config.yaml
n_kv_head: 6
activation: "geglu"
bias: "none"
tie_embeddings: false
parallel_block: false
init_std_o: 0.0275
grad_clip: 1.0
doc_mask: true
dataset: "wikipedia_en"
Each number is 128 + 24 x the weight over the matrix's rms, rounded and kept within 0 to 255. Layers, rows and columns count from 0. Numbers have three digits each.

# layer 8 MLP down (transposed), 512x192, rms 0.096, rows 447-511, columns 64-127
149126161147118094106126140130128120185159097118134189166096140127134116119167114089138076139187153116151122112115078126166129136160140159165105153114137140093146156111126128151135186141088091
170132111118150117147099141115138146131093111120112117114111100136111124126162115095129155107075119113101136121124096137131129148119121167117147164140084149141122138168110129081106118135157106
103124133134133146139139168139147095120154070151140111102093118104155108142161112119086085106124079122117141161074097127141189154206139177101130089162151115146105103114133107121145127101087124
150147104094151131139090129157096129104136136107120074119091145136128087118118114118056167093158162098132080070143121116144107155176125143133135156106179142163125133090137114150149150125135138
154157138129133133159110152139108137129126142087140138135114155105110105152101172140111065142052085107155144141125156109168157153150131123114071124100109140127142140131093150135126076149134115
121100091151131146144087115121147102131193122119113124110147135162122100134160112103082107115119109104090088125140116136150133081133136135096115111137104113132147130091098137082108127134132124
130141106096122145128149112152113155119144119140144137096118158139160073118116117086083189130109152120124144105093104117101138143156119149144139089123145096076067119087150129142129118129121128
125162126122139142100103133102117121105128134141132134095109164141153098162108162164137164146126108136129160148145106106156114111126112090154099152134165136084134120118081122113165131103132141
103116122119128143114120126139133115128116094120139060128142127127127120137056114100105139146120091131127162118101175147148063142094116138114125081139114135145158093116107119122092127149146142
125126136134154116149132174114121106081140124139119123120124118145104090119152149133113122133169106125105099125137125147083068110141149119171092127146070147141125106123100105157145121125127118
130141126107152109134141123127116115149099121090149101132136133108136106124125145151139126109141172143129132126091137137138088084172155137088132173128109161157132139115092125133158142105129112
179116223144099122158138149104112099136088118097116127144115134082116150143095135109159160137093185136144186157116122154127160154124149135110158128137109107109118093126116134103121139174133133
120149128097091104100166106097103149162152154145146135150148128086147135074100088103132110098122122173145076101163106130091157142124147056143132103118126102109116105158088122162089129148124135
117138144128169119123143142099138117112144092150102130136128108080156135162152124119099156127128169124143102130117117123138103129104158150098078106082142096103121094154131138142157147183133164
156134108151129137125198116147118135129069163138129105096115094128150148154148145113133141131141115123101181159124110122121149152167147076140086125176141123136082133127100161169130059136151152
102144118118129110118146120121092145125135146095090113122133127108115129157148132131132075148102101134167115081180162159111102144106111165155175087180163099102109117129151153090136144154154122
135137123133158110124133160103081174139117162168148135137108108130095135156113106119115134158118230086119163158109157152136121110148111139092125110149114092117112142111116141147102121134131126
093083166159125124124149119163125169144123164099149079140108154176141095122121123144126124148163106098110114137138143104131157163165117119103155195124160103140172145153093134144124115106123120
142124100129089148129087118102132128132170076150124141138110086147164109118142128086143148109099164123142162113189129083141095180120103150145120178126137124143084117130114123152155145108137126
129093098134140145121124147113138127125144124121159076115128140141092122129115127112121083148111118119114162140134088133155169135138162153082127074116103110174101126133115115084101157145125092
137091161083149145103115142155180156092096123180121141118088129118140113104125143136100128111116073157111114137138109094101134088117135107156159099129121158147087170118162114131132154112091102
155149146124144135113144145121151147118131144121080098129123112154082117116140152158163092167144080127150163131125114108122126146123189137138080110095095155083118152142122131189112113133136119
131136089158115110100087097133151114112116126114100097109154114150141116083126140139168114146097102096132137123131098158156143145146122154135134154114120112154105150111104090116189135144126101
136110101117096099117100115097121192169101135104122122137152100141152131133133124149140118118119094135169111105151121128139144101148158140097161112119148101147113083115108099144125154098144130
118132140144095123150117101146112099149140125140141119148112148119139146149117151125121157100131132138148119106109151130092133166183088142150143126137095091124117154128122131085120069149129135
171140092104168133110180127158097157102119125126126131164125101127131143099082119100157125102128110130117162141164137146151126077141128102144130139109140097107122115164131164128118138184163138
148157083133128121135136134113142152171144149102145126112095075115171160124105096132181168116138148116086106143135101126105120109126119108126116116110112132105128154159101120093098157178114160
138113138135133130154135115157111110110152128138128158134123150124127105130125145120115141094138239108114121142182130103121118124131136118149095098107115136097136124149133155119101156123134112
133138138143103137110141100130194175175128135124127145134150132159128120162124151079118169147150137119109140135105137143105124114088163085114138153090096123167131103117089168140123121075130115
140113088134145083133120151135118138161146144083113172140118109104128111149137089097114151112136108107163102165138133138142112106103125133097136143161086155113125138095170133174101125086104128
164125137118102141144129069132131155071110120141126137106084104109122151125154084105113133155131132105106164171122166104117167129161099095115112144113123146144092105123065177128139112147137141
140175141129153098183156102151116101142104190127126093137170141143072141119101070138153157142136146126139081140115145134114131132133101079138135116132129126148129162088103132126141137165139154
099116180087125153136144124131112127131124122150128164140121136115142136193158135126079126127124104097132111132118154109133106116115128111137147154131118126106096116119104148141125141113136134
137131134146160128161180140106122140113107159153184136140104128137151075142125160134138118115162124129122178130098169143112096135093130147104062133137109133139133140085097117126162115110170143
154139122138132097134165150163139133134118119142130136114145150116147148136133154128118160135126130123095091134142153150135130116157105160127133126075164159110116166134150118172167111152160080
120168112083139125156151107158149157131141130110134152120134129107078097157152135126145144121106102139158135147119118139131114115149179140143178121103124132103128134132095156106143166132132129
113146155143133115128136125135085116118132133133145158155126131149117147140140129120105182118153120120136115136127158118132090112136136127105142120112096148116101099146099148159189140135129126
113120114158104138119109089092119150095140090117147142130148148121107131116107160121143147106123094150112150096164118123100136161049145125122166102096072146132109103088135160158145092106144149
116126087142151114131119154136112150152128130152138065115102107163123116128119147135150129158135087119149086119137137128126101141162132149099126099145165134175138149114148114141140053092113133
145136155123167088134116132124111096094115156162157098129126118147131151116132138179109140101104148157154144125116107152131130155157140126129113137122094189127091146163140112100132144183105134
158116076164132105132139126084103138193166144119090118190140120129104092095114138142140094143143121109102145139110206091129101102125122118133171144159116105129149107122122143127119129128125114
102100194140159122122139159119084136118136119103109087130136154134115142108128135138166123107145189170103109133132232093150147150104154156132124140136090144120128171095129115167160061132115149
097120123169134133121129109138101107124114124131125077123116111126149100120168122125134131137142045163058137159121129137154144148144145115135132128125110141119094073125136130113105096139125139
149086168156097082164125141167158106109092117116124133165151102159121118140110118129113121101173090162094157114128149115114103118130161122135123083141094119109110118152130126112103116162140114
140162136165104141117132135135125126123158137118110116127156122094108137144104145124133113145143123104069133115106127130103148139124085111097117130130127129122140155079113131093181101108070096
184141143116153104139141133129095122084134179126093090127164088154127102127077146141111101171163173124125128092181134127095102133101146120143101109128102138149141124087093139098137117107112104
169140138123106138137129111138130119121090118124141106137152164152094173113123155154145100101134103110093145124129142133111149176137114165117119187100121119129103135129144112101162132152108107
102126136171133151156136132150110130145117154099107138131163154099150108114104076149147092124169099141121124176132122104141139125123128127105143175162187120130104092151147063164100182107117141
183125084130140135142131099078134121144143120122147112112143144174123080154126152097098114118138110093148117121147115159119156126113127133122153097162126144103129101119133152088182141145103158
099125102145150115107138129087105158119136168119122091114141119109162135131115173116127122157149207134105101146188181118124137148091149115160156111149073128137127117120109103123153166132168140
124192141109087134173134110121108107082128105155193129123109114125144103111097146130125138130138102105145104109156105135110107127126156106090197123161133124114111108117113113142129113146125156
101135110137149163120116161130097134129085153170091140093138110150149128129091060123124115146136115116111115118127079128126149124148123097133125106084126095076135121126139086143175146182137144
090131137151127112136126133050060106151098134142124122168125143128172145119124144136150149158119138170101140126098142132163169110150166159129095109130141158090092123075159135109183144143171152
131113145087107129185091170131143125131083158110142109112091106133118123142132122133157108117103173109111147106156138125110133129141155132121107130175130129152137117133170132104110128129119154
129107130160116113089170129127144159106137097171086145126188150104134136120089154107137145093107146127098152111133144140133143147085121151141130132099077154141151136155138163106116116128218139
134111148120198103132164130110100144131122160139131110158117157141176086119101168135129176117079108126152106134111092097136125131126107099142119142097165123117127094160160124094167119151109147
149134110123157113109127148135094113165106091123130131142091131124095131107136104148095130126157086109147128114138132121105122144175128126157149136133128126136151125125162137111124148130156135
138110147099138143116126059114124134111112117106139083152120149123070113138121145121155137103103133139169109086108117125122123087154121104147160124140158139094100166144143134152141128139110151
116163120158124135138124107175135093174152121112109152155105106128094097145144107159120145134136123138145122138128120090126137111127106162131137112124126119135138104170147153157118101140143107
132142100150096131168159150136141148165138185085148132107165101164123131100157152100104124120093133104134132144129070132138125104118105145125173142148095117131116155160153117134161135154128174
154137092102133130090144123155140131113124131106116091090090132134141150149133165121115151096128154136085139099113153124106120156137107096126129116148118136088093170119146204124120115128133084
091133163175117100117138141116132115145123098148120175115124138106131108152116106100165110168115158114091127128124165111109129127100135136102146154125130111116155093098085145152151148121087138
131150118165099154180141133123113110136143142128150141184171175113134143131118125130114091135134132136112132100144163125105145142130092086160088101146118125141113095129107147138110137151134135
119146147137104110149110109134094172152121124111163124140154134130130111095113143096155084152117102148138105160146165121104101160137104148132143124147117168190155142119146086164105135128146140
162095114160149110137149093157096144139151160125114150144135126153115134099170163111129147104148194134111124141084101120139135115120167145135149206078119139135126176152126098086148126111129124
# layer 8 MLP gate, 512x192, rms 0.0977, rows 448-511, columns 64-127
068149118120162109106096164117138107128108125130102171080135118127118125133087106112159117108127141154114122139106135161117127088123105187104162158126126127156147099108116178138148107135101154
148141110091133142158127091139108140135164107165118155124151097143175136118089095136141112119128160135105107143138098167116125145121108171081169121132098166130165113105125160196127116165168141
090151128133142104102126141114133104128098158129126127092141116129166141133147107096117107124174128128101130050078115144129162125171137127154163130121082124124131130150139167104122118116138143
129151102098165103110156109126104149110159166071097121144100080146139123127125122088100089124120124121086133106080085122135129103129131135126129123136115084080149156110120146171107112103130156
129113127140141135126085132115116164178169170125102118168109100149148146184107093143119125120166139138124124137152151149132168163138142118084142164112124141138117117110173104166110116123140101
119138081113111124089165109131151168104179133086106093123127066125187101104092073147157143113125166163107098128107105124114142174112120182078154094149139090128117121110144123156135114135124112
102114102135145123171142128100157126153141120130104114113161089160141124112094078162128152138125101126102086073087145165148151103095124118104124151113134156115124160153176150119128094177130124
113159084085130113095122102138172122127102134129136125129144119120150112141131112112103128085110109123157098094099159118146104116134143131121168146102135178110117109135149170134170113127164091
076135083138132108129111115112168124125104161132096148140128138111112145117123121081138118102097164144120135117081119103108113115113121107138141146138090145122135091110104128143140130100068147
111157111101137157138120111139129142129130193110118120086116080133096084156102141117143112145118140149095156143103115135104121186110139167116139137115076127133129133100141128137127126121134116
113114103109214133138136104115147162117153130136157098106100127152104106121120120132111116127131142104110120138119140146131130121137136108134112128117098115136123132105145126154132101109130107
143148137107112094115092136123106119146158134162102083094153087123091139141126119090174094109111150115102097150115088147141097138128109126099133105127058138115164128148108161175155126116155131
115144083113153120084104118159144115085123113113168141095120135152131117104055136136130146180112154147159104160107127149121130110151126119140100120124123111101162076134168120140127105112147093
121153127126106073128121163148143130085151129116141105135103095156171124123112137118120094099092122127165129119102171114125120148138138148152150124112100163133124075133126152176146126122122135
108107096115116149072142114160128160105130081168142146097102149162117130147126123157157169150107130131130151135106143117109122149091123126103097131115096117111179192121150121139126130117107097
111142097143129136150139141113189108132117140128144116102143126131174105097123123119111146098113163156124132111150084117174153137174077176134157166134151096118146101143117156141139100114092109
145125121119135102150080104103177133133117107157097110129117111114126131138146155120163118114168155170113162130142130160110137117129132139140117130096098112179147093146136142196145139131132065
166137124086164135128094124114152129165167141124139090151071083128150105126130110148128079081157135126131103085118165159115120122131142130137139147093133112105116081116133130161163174152108139
073112116133123148132127136117123157165108111100091126166159100064154126093102091168139099139093115107169117125088143184107100115128100159157142119112090129155117157127148115157139120143130153
132121131117131088131147123138135117098143123140122128125121113103108132101086132123124126110102132119142155135141155121113146120120143117148172135115098087173170161116147102115086156147109096
084116181139128127117144123149137139144108142147133141129141096117119108144129111171137097148158141134164101125152178105113093132110110174115138184073148156142144137125169145170098098099112140
143154126137133128102109128110131155071098144152064113117112120149116116123113128123127105156089154166143107096141118128106097146120099197116127127075171150173122142143110126113145171146127132
112160137157118105182094102143139117147099085139107067117161109065119142102112131143133085152140119161075111090145105164116149116166158155055133131158099139124083173106102163150136084156121131
129131118109114108128165137077141148146121112148123119101083106159168103129135102128124119155117134141091127183112134129123153127094147089100146151141132174104168144119096181137098166102135102
114100100149124129091101158107120136149129114139160125133167150126146125169091103133115157117142118122096113095103132112150135181090114174158135147111123136150181121108146165169108135128113154
118130163096114140125141147142113145120114143136108102142135118107131141128126099145143101148146110165099096148119164129171188150154115152089170150127133144139143137137080124195128099121173114
123137068128135130113143079109149115114139113103150072093124127117165149133053140124125133140127175137120095142151126152135148150137122140116138145080142169127127104098137167121125146108148120
132157105094124164153135125178130119126135164129085134118111064111170150112126101131144119149138135124097123128136155143140124120128126181119128094093129114115152166152185099130152132122135118
108170150111140100117109147098111142095146110103112087107153104149137135142152101105134143149111153115089150077134148150133156125170083130120141123162078099125115132111121134108179127146104100
128125127144108084136111173113152126161106159115118125168119111119121088137161133140108108100134127164124108122114128128125111121129117136161180162114125127109098065133096186124169151171098124
090158128116123133139130110142128102153132154132040124081109139095128116105080121090184109143098139122160133128075092120103121108132093116151156186102091168108130085110133128162100127113183159
098114159104160122149111136131127134161151161112163156125123131100144172117173110158104109096133127170112127119149128127116133125152092157121134175157105135131123151086141179132098106142146098
096147113137135091141124131168147132144099156123118125119149082117109101113143135134162132113148132099126131136141150135158132124120135156056120134126072121167165124097138161181151125131101143
135168099117143153102171093138109154127130108140192122107142136111117140090131108117123144176126117127105129121119116141098087134141127104117127114108124136148144118153170165139124144132144113
112114121127138077117104167088115094114144097106117128136133126141123148137132103158109132142121145123113132125119083137108167110162093104134120145152119090112128074155126135153106104089108123
118149131099089100166111147088125139121165158098099152119125112140118129136139133123140139085120145121136100082112134173151141127158144108094133128090139116132126102128122147128155134125134131
138153132187130087165115107148110141111161113097138118127124113129144160130144106154154151140106166119125116125154173153145146061137090114123107159108135168140136173104117127143144133144114122
129100102135138115143083121137103123155138133109088189145126121130101113060141110136073105141116133128078143129075137162138147098157123100136118143112130164141192134142140153136100145138148154
140100086144129148175099122145123130131113139153091149153099097166100131126111131125107110118087140171122136076091135148128140100118152118134127172143091119145147112139169147143137115102148116
138134049133086101111123133148125063126140148156133130102105120165110127109162143111138136121090122116151099153118155143169150130102146107100137127119107180161168135162125157115125156131143099
148097110102185092143089090160146156119176115121130140112106089133095144127134098110143148113169090138095112095145111170118181115154124136132161162109136120093143105187132161121136113170138135
142120126135137082076142164137136102128148149099155113105101130140145120100153088090062148100147120167119145160150104152129147129090099121113160134123126182123132100163159135120133178114125107
147095110148131055119087101183101122119127173123114135102120141162102101121127146089133141151120132145152145108106127159116134146129110147112184173148118141162129126145149148127107137145139136
093154118127148110153103130113163143100130136065122111125140145146147164139083131132114158108101127158153133085102116157094105107188127126138080158131126132114136158101174129165121074117097175
140164116115145036098105136134151120126153103129125095153146111104083122101130076072082121102105131132109136152113094105149094168128090137175179121128098130163125119136113123172098152083067147
120100102142117131144118099142151125101164136139106127119142120127136135138120142091165093120095134154158134094098099105130157143115142151073177198132127116111090148121127151140089154116152130
101081089111099097113090127123171094139161100153056177091149111148101139110122126130146119160117131154122097120113126137135164106183141120091148110150117153149140092102152139165131089100114154
121110093167137115101145108135102151125154112131123103138098103128158097121143110151076132165143138102137131114105138164148107176168107175120113160128136199146130112123184124162115106098107151
136104162103173088105076136106110108122144188109144130085104068134130134141094082153144105131112121152098082170080105099101096168104122122106134162118123155136151136123103141141124101171181119
121178160127139080148075060148129149114149162100104083164142137129121146177086103193157144146145103144110095077121141145107125192099173113098122173097124107090139148126142138130158098107110134
129129087098101129151113152100185125123111174096101155140126134114129120128107141103126121114151167132130098110108120148132155126121156173092160143098104123081181134085128134093093171160107111
107139081135158093129120140094125133164092114110122137133120122091122160148123143095153124129139152127092097113126144161107113140130134146067136170086147159158122122130096128124129109136160139
153178137066131083131086123104159127164135118129086073092109114135128090128162145102141103147145137154112117162118112117135132146123145135112109185132054112115166122135124140138153114111144127
088127147127160146142109095133141104115112124123169142092123143131138142145108128132141098107104124155158091149129102161170143130101118133074142130106092171106161125112181127143124098099129159
132099118135118095126129100150143102160109097163132133129083166099143120096117099099129108154159109154093161134135149140137165139116144096135096119151127107123163104113104161146133115118154134
153120150105158123151127118146122112150118102114150143179128127129142140094144108095097121152141113145146135139121096138146133153146087098128157155125098122123141114138151122135110112157123091
111099119120139137117149121107147128084124163137112159114095130172162139119124127153120119181101124144140117158143144144106116141084093136097153159131110163128118123106167117135153134120152113
131127120094126149095107120087143131162114149132136144180152128140133130137113101144101146092154153190190099162132140154153094178124109152113153105108115106112120092104139129146147145155074114
084092119149166126129117121110129143145128145121111116094138093113124080142139121178174143149130157180145128157175134134140120134131156126093131123113091146170086130098119104111154117145134117
097136121123098096137102113151140147112124174143113161143143108145113150151101111165164114114145141159108099132137150121146156145122140195132132137140174145153170157138118101159127177138140115
121110093104161135127092120149174126136168129121165133142096103124094090122101121118101123133182147144114145138147135156156127110132154103122131150122163129139160087147156150151113158125087160
139127125109143106110124130127144117167138135155145129139163123154122102090119135135127124104116097160108129149146173143133115174178127146132132120134121166149142141072158131149137150140153159
184101124100147107102114125116176136149134146090129122130126083145117177079143104109127112138104124118107163159165121164144116131156116122113120186115079135136130106139161114143095173154114135
138138102159100103133119099174149126134144135092126162133143087087179139117134143125135146148089156141130088149114088146084150110129157136154146143114117153092148142133149120117086149123140109
# layer 8 MLP up, 512x192, rms 0.0978, rows 448-511, columns 64-127
122149120120111124118115097146101154135098145122135098220111113117151148125174159173073135132110148139132134138152097115141133186127129126115129120095109152094106174150132101121085132125151119
180105129105162153126141124120086115085149113147109150171120135135129100154103101143161148095148125080107120117133092091150137134127109129126113118117155138098132073109119111155115128126168156
126132128142105123086133157156084128111139116163154167138113148147176114125149156138105114091122141118192128084104091148127103160201139171135139187179106131104151069129106155121114099166122173
199147128122124105137120150164132154118145189088147160151187075156126082139127128136115112148101143099133099165153138138086138136074066149086139134099128159132119119163114128085157197124096129
145162186131136119087088146110109080125139139182117127139155105117105113121122150158135136157135117147130151103130127133174138137123125136140146104134104113171099167133113115146128099124141143
156132188151118104147109133133119083160073105138146105180132115104123169150129129129141143110136100119122066131122121107163161134141128083130113119119131120175103141114109138162104155136140121
082112144111063172093100134125146106185146113150072133165185102133180121170126118133127160193130127145093116129115086152158098161137122083108133114129094115141110162164111114128113081138126132
151148112159121138140133113136100133124165108144126123119089176102136130151145164131112135112150150110137115126146114130114149121152136083129113103140134130138125106144131140136129077077105149
160082127106090133070139096142132097128139132156135087114120130145136133185098088118093114101138099136166104169154135128101116171137131105147112118113086117176128125081129128152133157168132108
106120097106103104079126123156141110124132100123119091115121163158124135103124122157103139154109121156163091122113146136125118107115150124124149130101133152122151152199140117137106172161148108
166121088104183133138127172137127146123126158119124084089137150143128095132146145080095152117122144105152108149174121137137121136175128114169090122101148121077119122105163144123117100106118135
102129105159134149173135140079113136154136157118155111155151199114089109120144177122130155112120144163123176149138122120118129111162155108137065141115094102147119099103133154131125114129088099
113123118154125078101135105099076122119109134095116098091103156131141083081113115131128132165124142156148124165137109148097119114173156138137080139118133187113153172122147106132101101120132155
096081099149147132113123136126140116140108092103103175136090162131101128170149132131079144146118122135111128122148115113110149141123116162092163159136123123162149122083090141148087104138136141
103109101165119143146165128140172114119126129167154127148150161103135141181157116174144148158130143148127157133090130098092157134107080117170131125133119097173182161132144110124159130142111114
112131154099130145140131155089135125121133153152166165132119117125123129078124142122121133123181140086117136097129124101159125111165088089161132110143132104129141110094123129100156118091101120
135135115131066088144153095132115184141123162122127126158144166124120125109111134110116163156126125120170104094134063112109116147164151149143118125118140130093146158142121149140115169162113103
156145147133122132139143125111114064092142158148127098089148102074157161153164097068162113132120104190109123118126131121133158087159120183159137083150128095168134135131162094168160099138161133
162101110126138108099141120114091110147131103149174187112155118148150094132141155104127122149112098134169131147087125119136157112112150136126109118131163143137145146123142145110108210141157142
160140129166101099137174078129096169147122182189121112143096107153120163118088149128141097115108135147115120091129185131165142143159111111117119111174107151091124112142160121096128158146136119
113169138146111164139112159114144109151155094154089130097096101123121149101110140133148137129121174120144142097165137098117149143187153110134139153143116150149112059128133123116168126148107085
135075132092143146160144127161123119149128079118141136216099128097147173092167110104085135104142123085110138119117153143138152133117126140155154139178135143084134127087152122103116124157132154
169113156096103105085125132097148169090160126116137126137152155140122161173140107141119136122066117129138111140090106071146125141134132065154131127112120103112120122127153108131110114102131093
117148117080158135098130130109157130112129155121118130143131108103147121146177176105077112111123177079129122149118112135096182115157118140176084125110160123153166145142114112159128100139133119
104136136158132119123149139081121081155137099127132143122146136077159119156120126128159076118093160131117168139149086102140143150123091151135143125185080119134139090117126111108179084124173109
080123141138134149157145133111160141099118118150146116161165134114166122137161147078168144117143085123130089085160132128130136152124158154108111107141133099144114117113071136160135105113124135
150087075146105137100144102115115143108162093122176094132126156120123130151109137117117113135108139124087112127134108135132124137107124103127110141107124119145131166121147162139135106129140076
104148107140122134139080136132164141112148168156088116086106118140136136164081163096132104154164120114139147114114103111127102102118135087119148100143144099103098093118131154093138151129123155
136131145140156132128107125137154114155154168133132161134141134106141087090128194174143156108114093149134068138129118092124131125137118155116172133133109164097077102149148150135119127129145151
131135149161145172145174170157123110085086155137130133145108115130101122125141143135124123153139111105127075136116100109114161113081153138103151142154144155182145130156115128159101164106139115
127129134141217134111133143109129112080150139082152125182098158136129109157171153167134123123139153126083128130107146113093157137105132145115089155177141132134075087160109107107127133090121111
101161127121102155139146173098117127123171125137132119145146120112108158146152135162095143135135120130101125138136112112138162152144129139161099115144120107101135131113163133133117147106140134
150133098132139162117140139185156172107090164184135125063151132123161157143100113069130158132125121143139120066106122104140098128118124142141118093150140153145104147127104137155130134199176128
142105148132112128166134167108138169149112119107122132111152080123090117119167147135112129138116122134093119119125139158107146125146089128093130183128124116118090154133132142150118130121067098
174087121147112118135068109080117103138087142133112142157112146155137123111156155138113146142121122119141124122147114153091146091114102143104111162115095120111114133140130123142113143155136090
116158126112141156128128115141153097100146191086116129161111131104136133142104108102131144111147137106124139145145090128105105116138091164116133118095113103128064133194131125144131109119101119
113128108131093134136099127149141151125115208145103126122142174195115121151132128156145161138161122132113132107130075143110135113121163123133130120108144136118095149161112114138152127122109090
153162150118131081085115142138135160131161133119161110139168144135162096131114139140123134106122164126136109107120089110134144129139165143105148143088138140127105098135140141097141108115126098
137182121128130109103127155120111114124124136128147057095119115116136111121151141118086143151127133149155177158122117137131117137114127176112129141130096124139132180129142123140130148152111111
146118092123123129071087110141084093134181176139155118135126131093150131099086140125113107089104115140160110151152133111108138169112139120094108153123111127141130078118155121147143148122100131
124125144143120118141090103125143157120127154110135137095145137142123162122127120125142131145142123123124120172070162169088104111164097116150100148119128180114135158161126143134126111100137160
119105116120155102136080150155183128157139087095107157071159108123080154123137131132130081115141136116133167122126126126131139124160090190147129148123128132148156147148115140179145136185192153
118166113126083113107162106128117147138128103116058144126127098143131052095160101154113121122118138146130148137118148126154132084113083159099139116144086141193128151091114153121135167117150144
144129093146120148116148145092143156151100169143149085121128121189115142105138103129164077104125095160088143117149146154153092157166165159143138114122119141099133139108111109095129102136166142
115141144092158075092144058117116172120110125174154108123105106098121119131131158129129122117158126136120103132096132110145134138109140090151148130094139086158101122097162129107092112092126140
066102088106093175079140133127120169120116148138121139124110120109089106090152125153144160099143112173150116117128100105112127126135099105111137138107137180102096123138127148123110153151076122
121113112103128139110081163119100112159103146140158120140144117110099183106134129112130128094145108117123153121153118122125134137142090150104151147143099098134127119145157136131158147108107135
134124134128081113132099145189156101120141162118124146159115134126174105091161147172124102146127130134136061129125126103118154128116125164094113156112172097125117108110136139136104125115083111
103095128105122097132138128104124142126135123128157114114145126128128105155158156108153083110121136120110144127103151129155120154116155130111153126139089121142164096160101133141135142164130107
064119131152083109097151114106136152154168113145082154138121144112118140138114056165109089144138117124143100097112185130115112094099183126160118149134127116122167158106141121139121113128130106
127128136101157146162108127124147066117179076137130136113127126155135133125149134123115127152139137097080088130148116141112118100127121163153138163126153045162114113154126127120107121109070122
077112134126111101152138120099138100150112148075094100126162111087134117163128116110141109105125083146134120096096133109145130135141128140126134174133129093144149157122092149143117146143143099
192142134136096171134142147123143086124106167140133096139072119146146164112146172109091159099138091132122141146162096143139135123085152141085129125149096154162123157183152107127161127094119109
165150132164104119091150115140188128177128089144115144163133139098084147100142132113134121139122136115089139119163130136097170143170110095166155100146143118152122146110112149125122081119181105
122133107156127186126127138145102096111149149136131119143154133114156127148150132158136145166079133172099128114163100149113125165074163148114122168161085139133120122179100152155128128123101102
097105117128064139115134116128108117142137122125089119102172133146120104144153134122147134163137134113130146133096148121151127159121081129122112137081141152155164108130122137120118118128130129
113140124112109145136170146137145084148097144152117140100097135101156110141141117124099128123150142131107129150138147128126095147123128098054117153116114150104137109154139123136127130106146114
117162168131112147194109092147158116129118140123124136118133083121114100176135133105123101112109123109132108079099146111140128102147151149126135151139121084122126123182103182167108120135136150
148153156101143148135173104137137134108125098168120149170163132124097150119132104170133122142118108125109133101115140109091131100151141108118156152142106151120168157118083141104107166083098153
133137092139133195198108153112126143102112129114160177141113120127128126120133153137161153141149116126176156146135067107169120086148103137125160130158142125093168102110122161110118169113128153
118126108116124141096094166109119121123173100121093129113121117110109086155136111104090163132118155114118132101125098147098155105169095145143131111106133091120147093143129132122164156114153127
135104116127121132122137134101108091130096139118106136104122106140128111113136101114138121123103136143144120127140116104160151146114090125174111115134159148176143154144163123076119140158184139
128089101135112140120126077144148108122162106147097148107123106127147105127111131107166172112136160102113134073130129098139107133092119136089165094126134140080151131101060142131176140104140157
111126096143153090160143148123106114143147147108120118153128144137167158098143095181135120127122126133110092150115126129115099071101148075159124141118124126120101132166101127105174130118130132